config = dict(
    n_layer=9,
    d_model=256,
    n_head=4,
    n_kv_head=2,
    head_dim=64,
    d_mlp=1024,
    vocab_size=538,
    activation='tanh_gelu',
    norm='layernorm',
    norm_place='pre',
    norm_eps=1e-05,
    positions='learned',
    qk_norm=False,
    attn_scale=0.125,
    bias='all',
    tie_embeddings=True,
    parallel_block=False,
    init='trunc',
    init_std_qkv=0.0441,
    init_std_o=0.0104,
    init_std_up=0.0441,
    init_std_down=0.0052,
    init_mimetic=0.5,
    optimizer='soap_variant',
    lr=0.00298,
    lr_mult_o=0.645,
    beta1=0.95,
    beta2=0.95,
    lr_head=0.00546,
    warmup_steps=200,
    schedule='wsd',
    decay_fraction=1.0,
    decay_shape='linear',
    final_lr_fraction=0.02,
    batch_tokens=[32768, 65536, 131072, 262144],
    seq_len=256,
    doc_mask=True,
    train_tokens=254100000,
    steps=2934,
    dataset='wikipedia_en',
)
Each number is 500 + 25 x the weight over its row's rms, rounded and kept within 0 to 999. Layers, rows and columns count from 0. Numbers have three digits each. The size before them is the row's rms in percent of the matrix's.

# layer 6 MLP down (transposed), 1024x256, rms 0.134, rows 288-394, columns 128-191
100:530507505480535480525504480488521535501542481480497503504475503491522472502511548463508514535510492457525496537502508484495506492495486504512507506462484473492520510477492500549490462474483464
095:515473511513461464506498502488500529515476454513458485539521536498521496490472530506493460467512511540483473514527489478500502509488463487439488488514487496527508529454472515518482467487488513
097:471466502449457497431547503507445506491535499516484512514464468500551487539514467486480493495460499458531517467545483516521518499505502470515489491547505427477474514491473502534555526486451485
099:523503531498519452450499475534499546497493505501480498459479493516517497476495482512495510511490476491461483500484495504481530498500519458487438511499478521475491511484549465480505493459461500
101:523552483524481486543472501505525535492486506525501512477480512479512466524499468513521497476530479516493479542526507470515493524521491538468492532479517474493512534480474489458526479485521495
104:468488495474488432517511519516534467507502520534511475515493501471492464528477489478494499537504459508495489481479518492481489458474528498485476472503474531482518479481469521492449470484493489
097:485465532497509532544494489534486512528524495471493519486507469529457469538514505525528493485511494490503485499524509514497477471516498514486534505497445494478456533484567480502516448541506534
098:544528500509509534521463489530508517478577512520505535472481498492486494523512494465542515481497476480532495534503501503484458520504520441487505539514470520507510525459514503531509498483521470
103:488483489477531545512473481556479514518499491505493499458506467495554491536510509507483499447490515500508519469514513453520478484555523482549541491460468512492485494560508519506512533520478520
095:470480503509491485528492493515505489492462497490510507503502485490483484509476468539467498476508505461537504536520495493522496472519503591491478500498531557507502470508512491486487533547471539
089:455479490505500458473490449527504433502517488468574512503504471464538486484527441545516477473511477500486513520529520514500465532524506502492513484514472461476543530513523518523508530535521501
101:488506506496470470521514493502493452476476527506512498515534493460481495496526494544482528489488493506475487566466476477526523557504451520528520455483494493491488461535466517540474477500527478
096:508501456540501490469504503552501520515531521492487518513508505470487512513482516503488505476531440491533487499503484490462468469514535487489498488486519546503480487472492521469544466524526505
097:454459511519515497480506538496494491512494472531460523528527462478472497546535479527537495518528506469472559522523493485499504485488486543459516461539499555469473513461475492495489510502509518
102:463514487478461501529462517509442538482471515520498496503490534529509480499523483478538505523569536523498549470494513544483522514517533479489526471487497527458478507481525517494464497519498500
103:547511528500546513504547463508506488535472483462508517464486514521464496503484475484473500479489469489509471507452503467463519491547499520521492539508498499496491479470503483507476538486526512
098:478557513546507524512581443514518497447463531481500510437483535495505477488498515526491475485518524475514513513510534542515490479472504487520492504484519496552494440486463527539510485497469470
100:507476484480512498512497473474488519504517523494503501485511503508534523512491502497491508510524504486542510496522544478555462495504503478452458499484464527492492506490522503470464544522484506
095:473436486472442529513491456502491500479519539514487465510491511529533508552492518523544503520519508486539532501495520503528522499449513533542504508501469506528534474506526537497542478548496536
105:506513502494448491483526547514498510513481527568521429490481537513523500460473466483486503476487494520538489530498514485466561510507489482502496486452493507517533516480541507463466480504494570
091:495497498545504508536495489526499535498493501501552449473449471545498515469524501552489505522532477502557488463474501506498471486498484538455520545499476510480491499525490524489501550522493525
091:465535531526507463472499508500484493512470528489496528523475516499515554526525481449552540525528428503500531495528491531521481488496503494490505489489497481486519471483498488506490478529507548
094:515453476533426491467514509486502476479511490544464521525506507471430516528496526510518460489473480471517480508526505508482512574492509469503491491480497516498532507510494474462504532512489504
102:474519469514554493438483517533493503527468549492502516504504485529491496483511489512438519513463504482555515474503545535500512538486446489501487464560490513529486481487514512523508541459502467
103:495509477469461506494484492487547513510485526513474532475544530499511479509486503538497520512491493462485471492514530531445482517478544507511505529486536562508448492547519456466482490506508500
103:516509514501503506494460481524507517518491504472502497470543479542466483473455474448500472529482534487527479486501499507547509462485471522508476467491501497480493532503506498521542530437537548
095:485494524471505500514507502475490472522551545506489526561508506498518497490500489448464504542484438510497521470533487483515528540484500513509530535544496475515516495512484485524482468509512497
109:563464420501491479460484467505494433472514460482505516512516484461484460501505514537474459475548497547432496475520510481453484489504511512528454521484516452507453496475494521478493473508522469
104:471487493545524552469493562542502495532472502546504522516536475555503496497481493529501493512517483520486495457480481504532534494527537535530499447554487566484495537483498490496512495503488523
095:482484506502460518483464452585495497518452506512520509511507539452516498473491516516473490519477472495438503503465457446456483512482528485499496510494519493456571541485541528478493518537483450
098:526506529535508487480515515501524523485472502503490521483528493498471513514475525477526502479483492495515472478506518484507494512489469486485525491491508425503495506502519549527485514520531491
105:537487504465495496478505471490474530498527517545517493494503499522533504495531517453507475519473484491491503473452484516505522468516482520498514460498498472507465515488510487468505462519518515
104:490495513488525501499463512526503532490492513537515461431478522486543487460505496537518498533513498500505470500495444505497513469526514485488453521497537501482479508504501484524492455467523516
105:473506539490541488487512514524464474528487527451459533447511508545494485481489503503538486518473529496500481458509518471502482530524517531540481463473487515532504479501494554483454481494491474
102:477497507499470498519478515493485492511489469553529493521485546489487516533482529486518487498499492466512466491510462484534495531444487512504458546494506531456479463516556496517526496506506490
097:531539479516512511467493471504504477498477522485471492504542498433518484488522479509520473513494485485514509523520494498497509498530490489496466425506527502501510465491518520519490502500502487
103:478496481490511498530534522560509469503508518541515483502486491482460526457532492514505470472485542491512509531498528551506487510515489490489520462515503516512479507548548513479499498506506494
102:461533503461513473487459539521511472524504493532499515542501476514537530489487534488480492532508504501504474497465476495491475539479538496520542512443500534528501511548521555458494554483477497
105:464530505488478502529470481483488504467517534482495528528488498493494525445536503535514487471471482541536534561509464453485498499478483523509479511482465487527514477470456523493503508489482504
104:504509495478501484520525523512451466503470537497531502461506530515541527505512551509483530510505499514454530484522467469483484501543469532490523491526475500486514512503498521467498455501515448
106:494468493458508470462497502526470478455484465469516487506481455512520490479500480468560490521488552505549511492509526478497528453513509472488424535511481496477515490565511532538509454504474567
096:491505544506494526556526517511514477476498476512524506508503489489497508515553527451539522509479469527510511452517505483498479568454485506518547464529462504480480482497530505509497536444538521
101:489501494524486475493500490515519497516478468534496488486480517503454520496474533483472501488490484542470491529518496520514509495481531515507491526506499475491504502469507494481533510512477509
117:542493499504495454445493466510493525528483500489505448505487503498531502508512526453475490494518461446529523473532532490515502504484456460517496522465499473508494500516510477520490493500495512
099:479498551502500493472464472510541475506424491516490531491497465494469539483508502478468462517476576514495523510496514513424490489497491507465503512522501506528500538503454535506521489464519526
106:519501535464498500500510504545526500487486533544517470509489506532483542493486497524487469542515579513469518507477498512503482560527494463481483508543497525463487522507481470442471499487554522
102:494463509506510535447504533501475450501466524504483517466530503496555471503524543482499479513501502530513482501464510525515502516484551498501491497469528513532522513473537495479477559487500506
097:539529535516489501466516492500506477522501495540510511513490502470468485482485492460485519517537513494539522506483527490505480510473467483506437516467499497505547508470441490509492511511525486
088:484488483509526510482506512529544499517475534494522516522462510532481517429500454511491520489490506510442526490535508499501503443481498540495494510505482504502468563465499482518504478517495511
096:543533526481489566476510506506495457537527480502515466487492464528489570511517492511512496553496542502503530501517500463463559481505504507572494485522511484472528498527497472485495524526445488
096:507497484539470482518511501490507510548476508502487493513516528522501484549523494495535502524496540445503475506479491529500483522480524524455529534467474522482523498477485500450509461468504487
102:506527468530506493444481472483478527510532471512501545485549480503482461515486476501463481509513521546530473501552468487499549509495498479517516474475530487496505506510501485532518515522504500
100:507475483540477505511526524511502499489495512511512492443510498465522489558485515508466488463490474529486540552488478476525535479501522534491484452499500477526464516548520454490505526492494512
098:481483467522484500483538508492489536409464478489499488492511497546479485497511478451465553439477550527549502477508517468508498423515484485517506505467491488474535502533495536499514462490484519
097:516474465507487548516506495516518551515500532490481522503456485508532514473479547533514479479458516567485499464501517520536521454525494482469518532501505497492497503516476513489464459486462493
096:509498466471478496538493458508517485491513512498429516542505510479514495505507474522545526504457474487481508498517476512503522517498494510533502521470505464475511508458477520511513504568499464
099:482524475517540555493526545504537507528514520488518484514518505496523518518474471480500519519513493479507488481520530565475483527484490498504524490479493522505427495465473498516478483486481476
094:493497557518492518513478511480500509484524540489491530498475487559533529482527468501508494520475540481508491482490447429449486524501474504477498502502503484471433525529549498568480505495542515
101:519547495529531472487496524534528532520536502503498501497474447497468492493452525498545472477492530540528473502480503526483493491474491494517495481489520482510462554542487515525498529505452547
107:512520527520510498477519449456507531492528488520464504468508497433490488466488460513471507510457497464499486514497508536492508481514515503533516514497449519447476484548460527513502557464524543
100:476547501510527476479493472532500473510464490512459476526487534462551488533550523497499502504520492514501501480525515519459523478535523514497491494496515488489452505480499519495523489514484494
099:464484482522437477528493480493528474485491460479478461511498456510443499483525510481486497461516540523485499504504482506465504524512497550537471468496489528511491510492473489486505481461510484
102:509483555508480438471499527507489493443497506457482532506509492511499512513501470496477544496463536512486505488505494476525516549521474509517498515523467519520482511506462509513491478527545528
100:530468466495495502513516496488476503487483461477526512449490471466531533483525539470519472499485515520510462515494464442553465521503488517498495490473511479526561497447543485505542499475522473
102:481482501516528481479493515482503482508521450483488505524475470483491521434484504521495497493511487509514473437512497504539518509421503497468482491485488485525460511490493478496496483510510514
097:501468501504544511552482495478554442519476466482491481502529506552524507515510545533510517545509480518527485487549483461457493530459522482500470523522458499542474500503438511447516500525510516
101:511523494521529502492486551505466489511483492525519559492510516494505492511495527481515476523455533513473485507459471470474505504494462463511511436492467519529497528462487505483509530474505493
101:487496521457460503465516466522532500496506503485501520445496488494509523508505531481525517490528504504479509498516512480493518507508524488542528532490474482511483452515474524493493444513485448
102:498492486532496501476474518535452519486490524461512472496511513522539521513470477500501501530485496511535531515483513509464463474535498506471495519540509515502500520512487526517502544499533493
107:479510460495507501473495470513494484488560467565494481470479469497512450490558522503478552463532498495474549481520487492467481462486481511483520490453496533509494518510468525543489462498496507
099:527504465505505506473520506514576503524523533514558527530484487472511493507465483508525462457500499536508510496462497461480499475513485516453486503520489517485473562485494501490536499473471544
097:495532500494541493494545491529467520496516505450502508497531520448521533474487519503536508495523504528473492507495511465525472470521475488471480483506493490482507502496450514509446470475477470
096:497521498460504517445523503521482560502537482551486471475561486506470485514496473504474476483491491519483531492511509539440443521521519504505509496504521511489489490482481466457525475495512496
107:512486463478512553483531498511489459496565519485511456528470482474517486491510511497422473488483471491464529482497527564487501477473431472494512524546490546502485451480543502476539501522530477
105:511494499473504497495483515482484542476510535485504481513493497468480461473463542494509572531496511485505516477496479513503495547512504517543574539455516498499466482495475490483511523459512542
101:491527488482514518496535527474486494513500485549506518512462519502439502474491524448455503490434529531447557480488437505476492480485516495490499530495493498492506512474544496484517485477506477
102:482488465500497506536524479498496510510545483480513480526530462483473509482524485518459532526483488504531550468548495500494518474531520498498519477489489515505517490479512475507481520493503443
096:460475469500506520481472511463507525541492468515501480492492526504494516524520519478512512488484466488551502480547489504429492537479545538486484524503458508472509506532494454498494494530422545
098:505466495492476479478543505503498493487488522479526529445494514433471524463438494507537486468515521534487495545472495511520511529520476507495520492524476452540510466410457475476477517499498515
099:547467524509496488442510502458531514534501492496468568488503469486475511495516467524482481504505499532499470465485495469509487503527556496535485502515466507522460463483545495522508494514486497
102:460466511532537470512487507507505466525498493484505516502517484483493496528473488525460527493494513487470454464505542566503513460518483487523508503527489481475492483494534518561458504489507524
104:463524504473513482482459487486545530469484499495485504504501483530507505441503479489512487499458512473478519533508497551510452469481475477514551446503468495575508483512534492473525485446502506
109:476507498514499532492453488509537480497467522511466520520475471547517534476517511470502519488496473524517506477484546489504522484522496471455494490521517541483544503508519529514465512526542476
099:526524470478484497543490548504500527505528523454498510544463499550494532481516476471486522507497482504487539523469492483475547471511514539474479485505504521470465543508501530527529498487483475
099:471502489529510477490486483491476504493495485518492464537502508471500429497490483457501494484497499496510468541497505479486491502513496509493523463538480501505527437467467499491502523507449487
098:509488511472493501473534444495484481506510486458455549477513481480471491504529499541458524568485499456503499501511482499467481522464466508490498510481509519521489520493516481451524502516538531
093:505509495526486475531488535460511496540508462526486511456549515534461512490467478539520524505497480524526533506474501488466491514485505579488526464472504473498499533536489509545447492506536452
096:472468502490520507501461506536521536544534494482497522446501527539488492489519518480496490467466495535510481497472524563506497494491500507460486523465551534486496528474509473500457499452496491
102:529481513480535540495496523455463521533486496464519498492493540455541472503528543484440505526457557501510457495553534471492512494477505516524488529488507505485507542514492492473524465470516478
096:520495496481512504487452498528504451469507519531506477473487510496481491497484537481496502476576492492509494515510501526556504458457528488497472495512480493490519526466552529487527484535497448
101:533476460498510519547514471502496496511511520489529535508485560500500500511522459504436510488521481526501547480575562476518493467561527514510544524516494502510504515521524517460498532538465506
104:502457479543509515461538510487485506474566484472533545496509463530486481507498512521475497519498494482480501482519526476526478493479447558502553503474496526489514509477482522509487550478503468
107:445499553519511524487498497480488510493486490475491539497521505524479493507474493505471467495516509478499532544448506467536557498494507496487469528572487504470508521532499526504518507472547529
102:552529533534506483482501547513485507507486518506515496483505475482516529522538490505458477490455487503520485484533525487486496487530511531469505471518497528499524541488476500517511483506502471
094:464491493495494503475501512468516525489508521487472503538558506476521515478507498494477500475542483474517561496488492527461492488532509478461501495499493490502526470537446453514470475532520528
092:463502519473518469503525486482530551517466517478509530491493498539513520524559490431540505484491570503476554531504494488517501504467515471494494470540474526525516527475521498506525535500524517
101:466508506482522512489499567507478494487473443450494486530469563467499524453509482487482494499500505488447507482501511527528494539536496480539531533496495562462508559493532508479466528465501520
105:507441475496515479447509473503505471504484463437493439483536515500539461517504499473485524493460501448489501549502455491483503493517490501480527487503512532535479514430475513495494534479495512
097:469508477524502500502526494471487534508502496470484503544517507512483507528476504503527535514478512521537496499559552465495449539504503501455501474537471464527485484474495476492513492504441493
102:525496490473515461545495543518494508546493505477526509483534515541526521509518547490467511532499492522498484550473473534497504524547484545526509536515508497505484547491476531478500501512544511
105:456527501524499480472528496539547514495503490498499507510497476496493558478487476510508480491541494499501505479487501544516517515550496460541442471489508493451488508470515506531505499505480497
096:502482511520460505504505522521522480522517466553525508518500547527443484479484534525556442445519480507547545544473514453507481485517472510540515497523475505459508481507485471562520494516487518
105:507505502477487517481498500488527510540538502480490524459485568479472512459542493483520450548519465489524510522527489530490517477501512492541493480554529530474500451512498483461507504469489476
097:486480519495508472502482504486477527474472490517463465523474487494561517534503489491528504442520453494512449493484511475497516476494483526554464445538460537487504466497483506520481449534480509
094:498490477525523555490494480491530495497456556515538503500454466531451499494484528504533503528508541486521503563478542508490441508499501526489481458476503514504514545485491505525514502502518533
094:484485505495472478456559486470497506523515525485502475490493520526510509478481489484492529479535471522526455526499512476519514479486497462491510510527488506518514490486505492461503528495548480
097:491542486494495503520538495463513484479478484506475510526516490476520490458502508443492484522507505538491507469527530501492505512521463556490490507466504516528519530524506520491483463506500487
# layer 6 MLP up, 1024x256, rms 0.132, rows 289-395, columns 128-191
098:488461474570453508530538489499485507479526480476498482537523511488501519473496512482463510487513477490529489488506517526500540499504526474523474538491514440505542493451499441456515487513474471
096:521513537499507528535508465494499498479545483516470483489475535499497530493477473531516488505485496508529517523500512481496524455504490509503479557511498496542495500523504491540433547505516490
100:491468478467524500530463497499502533528500476486506501505527515505514517510539496492521462480492521502510540485530515467475521514526504518512463468528508458470576439439509484525500507515515490
097:523503490488508513462516478508492507449541491528507477546479499511506498506516541518507472496470466460543489488466489518563510452456460469503475479528475479533571498545478489520476510527454516
101:464512463522478451501513435513516530474476451515488507471525479498495517494500501540522515492489483492538500497475511485490487545508569426489435506487522504436501504490498505521466480513538484
104:533515504513482502492509537507502503527501453459503487465530498469469468490527465497470492542477484494537479515515498512517480498526507513517495466504524547434496479479487524454443488512467525
101:516513503523458513485507479517485489572501480511512490466479485484518526460489485491527526512512495512433487479527510504494527546487518496469519548491524495506518540484517514485499506484497443
097:512472489526491464506506554502467520503483509513526485499521497521544532445522486525512505552497531501509508490458487501469471477502503483480493527516502528498458468499485559479530492516496506
101:544497495421528505507485487566459522508534488521503484488516528481479510477478476513484502460483494543548485549544560486523472501488485501466535536503518501509545523477494473486538483484545508
098:542485506513447530516503573511501503483478501462482503500455515489488493499475555497495481506481469510489461521504483512481526462510522493483493491484496531505464522494513495465492513473473527
100:459469488478544492512503486529523516519515482526501518527493510524485508492478500500513487504459454523526476478552552500489484518469486507506491546468524461513502538498504497507527482496471518
103:490532464519492478501457495510505528490532488452512491501497482524524499487508495533489498526499506503464536493506539515564533445544485522521543516494527496504457513459499497431517528500536490
101:499501506520498479458521504533477502536511546485539521512495532481489525531496515515499496500489501496516478477501482489435519511507501474507492452523512507505520524507510503494516528522506469
094:538524506520449504500491506517489499506516499464486517484500494533514495492463493500513552494494460506489485497493494534480537502488478474522512522541526505499510466505502482492496481517524539
100:534513486489514491495537500519555532499505518493494487522523510457567549524486497530487474526482503493442505517524512536466477495463506461496477479475517530504499546538510480527492491457523477
101:539468502477470514490460473484484570505484539537507509464530491425481499485476451504509505512484517563513476511513506483495508512545512529495472494478493539537505506493493485525457499520478492
098:518430484508525505516539502488504499519497550496516507499503508486496505492467464522490478531534439487533500490524531503507473465471433480494484455495467474546481489484500486471492509501513465
096:526471476484532521529507517487548510490514523478478473476527523447501498466495478538462514501456480472478490558514542546502472526550498462518530565500480541486494518532418473503560484521539458
100:519475533483505504490492501484476478485471552508552551460518437521482526512527491521479484477471474502488532490495500442517485490466508527507519517526527445492484475465496534520525525510540458
101:502512538487509494512479476482449475506460496493505541519516502453521532486556480521473496456528494471467504526465542469529503467482566484520499482546455545450492497481470519540492512535477466
101:505530529538426512480483505497523495480492468560454482508503462528474526462469470573480487464506530496549466507510495474535518528499497478509515545483486523512475538483514494496476501480477520
097:525502481466509494494478507482507519527473529470515490483485502485516493430485498463489549540499488502498535470488498506541520493491525524483516511504504468467476510498524540490507485509481470
096:465509503565477521546516492502498517483501461514530477521493511504510494485489523438492503466478496482496481517519498496502550508453504494503485562494525466468519475511454531502501501460521495
101:536496537493472541491519510526511502458505508501514496508538466423479522512517442533449521554496518490458519480519489489437515504520513478464489522529543452508543519532504468511467513491501494
104:504562525520474516474519454493442559480534531505520495493519490470448509485495459504519499468462512481521521495533479512529494483515460434473492520504483494522511483493459516494414484480475481
095:521522510493479466510505488492525529517509499496506476501462485491503484494499506545511442471515501513526493531498535499457493486550496509505430515492522492453522535501490467529500505515501503
102:496510474497508515479508492485502519495547498494467523517534514522490504536487516497518496491503494549468539518489507506462528527519458494519500517487486521486488466530507500477463496501511574
100:478435537495502514498466517448538550504488464549474490510524483537487482496489478517463484530468460537515483489458522517555552511506499502487500495486522505506474498480462495482472490458483499
105:484412499536554481546463540490540510490453488546456516516506456472493482548462511498450554532496499484445475518532508515523491463546499580487491468526453505467500506471478533499521523495514505
097:497487507464471493514511466512442487510514439501494498514516518525524465513518422459451515496494514520496503503491477504458482483496549472538440509508511505488516521510495458526513520512505474
105:501518492515504487473481518499462486498542466510491474545523522476504499524522492520487513468460501484518475503498520531459499515516509468543514545511512521517470523530498514491510497532511475
100:509546477510525510499496496486486518487513516539535516482469512492470483505456479486542497477481500494482506481509508510506490479463517493498537480512509504503524471523484484484502533472499508
103:527469447521475513512517516523492457532535485530485493476542505537488486554494475513547497481489501486488506540489493494488468477479510548497485554464481509497489500489474446510466451516518489
100:523515493494503495502539538485493470455504532535502513545534490540468538483489500505493495457453512515525516517491480532552522474473499501503517496539503500509477439486518508490494541521543461
105:529503521468496491519472493523480485472462507533470516510491457520494493468545485537537479489524508468515503488530506539510537503465513532495486486461517490496495525459485494495512526480505495
101:486516477493479474483494532511513464475507506474472523517489509475440499521537501484496514441476510494469519542522529491529536514512508501474542523519488511570513496512503475459484501541501495
098:526478492475516460519468489506501491492493494510485489519474506456467504499512475505522448506483510513478503497522471523528486472521557484515472457500465521471514491554534493505481497441489477
099:525524495495482519526494503489474479525482463496524491483478517467477491498478499475471545522498502484456497504487519551508488528514464488540484504529498496465500461490479486448487529491488462
106:451519479532489459508504508533489556517470526496507492487495525491465479483505550503509484450557520477480511502475504520507524556494480511542521517516527500509516523445466488520515532525550520
103:542487479449497548498494529507543513473491514456465456469504503510529493510482483521470517477451531545512495520515533511505506511488497521486530501501507472516504504533512494506534504467493455
099:494485547499506490527469512541534503500481494493516511536521486497498506509458535531482492525531507534512446537531510503494478529499487525463513503517497481472449529523493504462539511483484504
099:498527536541479474504498514470515441502493534532528518528506470495478501534454469512477526536522483482459536456519459548487530467478493500485506510512495473519481495496470523489524499507521511
094:444453530454460496519509519541492512487521533519486493516518507514534450505507488561496474527475503499511496469496489530468506476532521535506480531487470513453456497508508485559479508464494521
095:495499432499497521494539511526485572492494471518528499508506508475508457503457512506445506550465493521517512529509470494484480486471464473515510547429498467481522517524496519514482469498492496
105:515522482471545497502431450485521458549483502511527509475538508526464486512522525523492508514519467474518466489475516477517503467534483475485503506464438514516499481520475519468481534508518492
105:508491478547439528517505481496484503490533478555469562564481491507501504467502502508453482544516530524502525508481528523515484500528482484544487531524481495495500589478503512494506522442455458
103:490454526488496487506437478502501521517477526510515547526502460531494514489454500527474510516491469508462462472529540470494495490460501480508509506477539497521464555489472523470491513516485469
097:481522516548508506477505515488527504546477542476504505506564485467492476475524476537484500498484539515544512500556541462496486540498487498471464538469481497497498493469496543488523487534532545
095:546507516482481496452485507492488529487513511489517503500520497460476473473482501500460501484536427509472522471539441530466551473544518505505497496475487470492484487522510511553518505520551480
102:502514507499454500499522493436522506536472483522523552483510471508530513475493527548510524505520458507507515531532489548453475494495488496529464486526513518517493471486481456508488469487472532
109:489484509527509501530547511522513458472499489506486531503512519499469515485523493495556492465499523510499489505460502490566461488508487482494489521493496495497493506488530563522494524489507485
104:489472522496484510490508531495520468509484500513511526507556527541435519466504523496502539516486460485485521459508459436517533527537524488509473525485491495472504476494460506515464519514515472
105:521494489494501448525474493523516503515525447507477506510508481495490471504498545507537487468480485520502535494493513512543500470539524494500451446494521470521497500509528468478500472498523510
097:503471453514497498493452505475531538498539454476528493470538498460474503502488524525539475482474494483481509517477502451480515500475514535498539487515520495512503474529460505512541518488498497
096:536532480544541474493544534459490498529501531516484444460488442495484516496506495527489493465510485483521516505517528483511517480474476506508501532501507463514488562492518475486506523483495505
095:534487512508490504483504485478533502479535503516551536476485477530530494520530502517523504520514503414415482493496498512504564507529508530458497493499516499494501486536471517503472512499556530
095:500462497501492496472463493512478491493543499502508499527517490543486452475526477455487524451528554471480482490483487512492513460527528518473482497499481492530496521515505506511491508554547482
097:449508522503496495511515482505467507466512489514535437508520531507526460468479472542481538495545457452482500514542479490527502479517540511496514510492481537494494493537532537525478491510501520
105:471482493493489499527486518468502478506474524518459529508498500490505468489539506457531504494480469540469469538502521477520525501552526539515505514523543509512497501464515476477496460499556479
094:521502508499538499509492485530538490477489484504475498488448519505503511491457474482532510528451495505472463493511500501484497540498523559502465457513488492507522501511473472472500494489533504
094:512460490475517492481496472482503514500492535500539486489461524484514504500516488492515460498500512513493506447472477501520489488519488509467522506513474514528450491514512498459532489515505555
109:503515495510520474520461467502511536514523546470495556485498520510500491497519478523501469479460487496486487430488483525495537492542524496497460469503500515492537438440511469517487518532511522
099:504505510510538550480527499497465544485449471516488556466502529473454507507443481490527462483491493503505541498475561525486499480523495533538503496545461516518503490474503490483494537489545458
103:489424500488537524482509493506510477477484457493498500483473507473525526547493509503517472502486514444524536483478508473527489521485499541495506518504487447507498484499480541450464508480478513
101:524538481515491446520462539463496505496551514468480502460474488475494462491464494507490530487477497507518497498495514518521498471462503536505484469512437521505517469468503447481516481500509490
096:542507514479516502509520533504465554457546583544478465513502503494497522494530471498509501511522484537488525471448465529542524525522529503475485524479519450560523498517520503492477507542478541
101:500544490491502532511496520502526491487488470496460542486526524518494526513509485498542521452548477487472460438478485524537468520509482488516484463513509484507454522533510547536516459489552529
099:492502470496542471465496456510519476488472501499515534559484473500509466518509510491477494512484493536500516457475495533539531529479506519471508506561497520508515497507498477537491471502476534
104:469516475495473494491516533486496541525466499487525527536504515532508514518440492449554524471503512519517496451529497482511501516542486515477471472524487510496524477493501498507487524521522522
101:445474468478509502471504495500439492503495500536550527451459494507484504491468536495470535524535478449503497494488519529481515546468469501539540497499490532524491491536473523534485539512495491
098:505490481553471526511484468473475493459503477508503480501491488457523505483489499473487503517501492518481478479551508572513485527510497525517540516477518475491513563527541443523503506480524505
101:507484489454488517539505473440520470512476472533520536483503473481493507441476486504459534491525482458513492518521504513519511509518500509478483497473530509481484521480466488509467526528530470
105:483494495467470526511567486497536536505509509503478476512536530503503488553501468500504484450483533501497476548490481521508507521496486521508548547521508508511485526476464468523498548461528502
107:484480501488523490502510437454548505464451479457547497529502482510499510495495522522470480484503526505463531524468513466509475505489466546498529476539508489530488488503502517502535511507490484
108:496471512584506503467489523525498540475494474516491495549510514535491508488434507472490482505474449508512515510481545489457479472522534519442495498486452526498508516492486519493476494504493472
102:508504512518503504458495478537477526500531539487532502522443466508521495493486485558479518500503505504507511494529488536493548476511519474494511512459512488476513502500490482507473538501510498
094:522455518503490489540519488542510554508535573491525457520492457502498537455472489504504511520442466501497517489509517498512500502487497505482496486511571489508518514477493500508463483532501498
099:527501522511467499520513472566535512482552501490553512463560508489520499467535433477505477510472522477537509516508506478488526510491451503481494473499497506488467473524494541508499514484514518
104:526517504468467469503526516521520502513497483437461494496501476506560478507502499494500527490513511513516464482524538511483500543530467561507502480507526487512481502548533540505495481486479485
102:512488516512527498486505505524511497487497487514520532475458505520523483481495500501487547503511520508510536545516519519522536430472486480494482533502455497479488526509490465459495494516496527
103:490525484464507530499533482513477501539492498474512502514535500523528490497504485496503544541521491493484493497485534485494486475519477509458501517520472528548516504453404486496499481484464494
099:512482504519482519558499529520501498451518526530480475521464517503493476506478527519523510485504476495469504450473531505484509512526463472486509475474501500465483519539486473493549463499480456
102:536520513480509456533493474497501573467498480505493509509504544488510476505523498492484522519526426496486518492479536512478475504489480475487528519488547503481521512500477493542480473470530513
094:522489574510479501486528479524519531481482528491523523488507489519484538491502466473492515521478507522502535483521510495486537527500554512505484507531476534479524532503429476540544512497554468
095:495485509495490508479460502499502497501469466523529522530486508490489452488476485541457556534497520425485506482498470513522505527474519483482509493494488454534455449492483529528505483536504520
097:469506489426531483503475478498499517469451492500486531515523451510480496504464517477479491497459537473491493564513499489527509474501488485474518493496521452544515526452509506525475528523481496
091:519463484528475456488477526487511519521482522488521490414523469513511450489495494442523517482506502495466498509506537518452499501515497503507469515480464476501516531500530466473490467516504495
090:497449481512508515494516493480450468499505508474555536517480505483512520518531478490499543512499510477495534486493497488482527528474489504502502536503519470479479495510537519538455477464502540
105:479514487487467485508527506520503513498522484509480515480515489474524502481450520524468509517516474501479481545543513505467548470543525531547511492456498503539506494443457499525485509494496454
102:511493482548520485499510438482507513500518513556473535504500522513523499522516469490486529488555515481497470528514480519481503522491505485576496470484473508525543485512469485500514476555499505
105:525490478488486493500521529529444498502507568536487534494519490508502520446465470533547500475505507516546486448513484455512501439476505534522501471502471485530459472520521476496508539465508506
099:524502532507542482525500480480514488515474501507579469535482498474505533500461497524527539498473511546477484491474528545479486510512492483497526478533470506528467480500464524493493531481491481
100:468433489498535544476518516514532499490532525504486496504468510530475495475524529460520519469453485535504542481514516482470494510479532503526471460469501465466524517506505566504518522471509549
094:533520543489495476486469529480515485513490498477508554542485488542536510530517512501480487508529428531478515494519477488478496500496508497519509482494453499491516478523546499506541528486518496
096:544486489508512484513428559515520533460520542544525475488472525495493479463539524545491521478537529528439545509517533522507494504513550478498482511491525480465488538494504486511518490480515534
099:518525566499487476533485533507493505521457509557519479559530493464472498486465484488484515513538516483523472493463547501520492518502473533499462464504495502496509526497494481566495516559545445
103:460485504521528518514445529510513536523535558539485480552501533505495457526515454471502529486521511513503467465523495534453512545538480510547471486500500504485511487469544501500491481489517525
095:529500472507507498526509489507508526495478452542504464506480526516512526527489474536504508556528520486524506521505511494471512504522477507553488529430526467485447500520488521462506492539518471
108:532485462506468528478459486485501469493536519479435492534514483453470502502474508519495482531482501499556473512512483496503522473479422511504486497464480500529506498473463477505507487503466480
097:519494509537507534474518510444472509511449481455478482508488455485526501499491490495469540504487488533498529506477523510458489476516516528448491504485460524475505459508478522506530515477539495
103:468484482522513554451514520486491524501534487519523467473508480489467522498492484474573466498486488510508513496507505510442473481520528552493468502501515512480498489483540481536557504473544485
104:538490511498463474504528501469538451476490513507491507478521506483470499484519526484489507515516481532456493475470523506507498469473502505503514434506506469483464467472518527495464489519483489
095:490470478503519531522452484527498493496528539517474492491514505512536459485504491476517489480487504527509482477515502449457494513474498434530509502499494500520486481492522551463456509517481504
098:526512463507500489485465483506504488556541457494504526441514557523478501508448523476505502477513488537475450491481467503479526520509515477488494552539445501514477509466554493479462480471531452
100:516491518494537523515523470519517518514481493498477560488498543560476494549489508519511460517505526542497496506518493476501473486457518481485517486516468501472434510506473537497505503493482470
105:502467503499542490485480501537526523511513468470482509477501482528453508540486504489510465502463508536523512520485512520489488478488516487548544481525467476524467440520485526469467492523488539
105:519471493455533511459513497495506524470463511501464493503498522484487528463506523495505482528517544499499502476519468485495479479510485469482474504475531471493507552436458450472514484499439520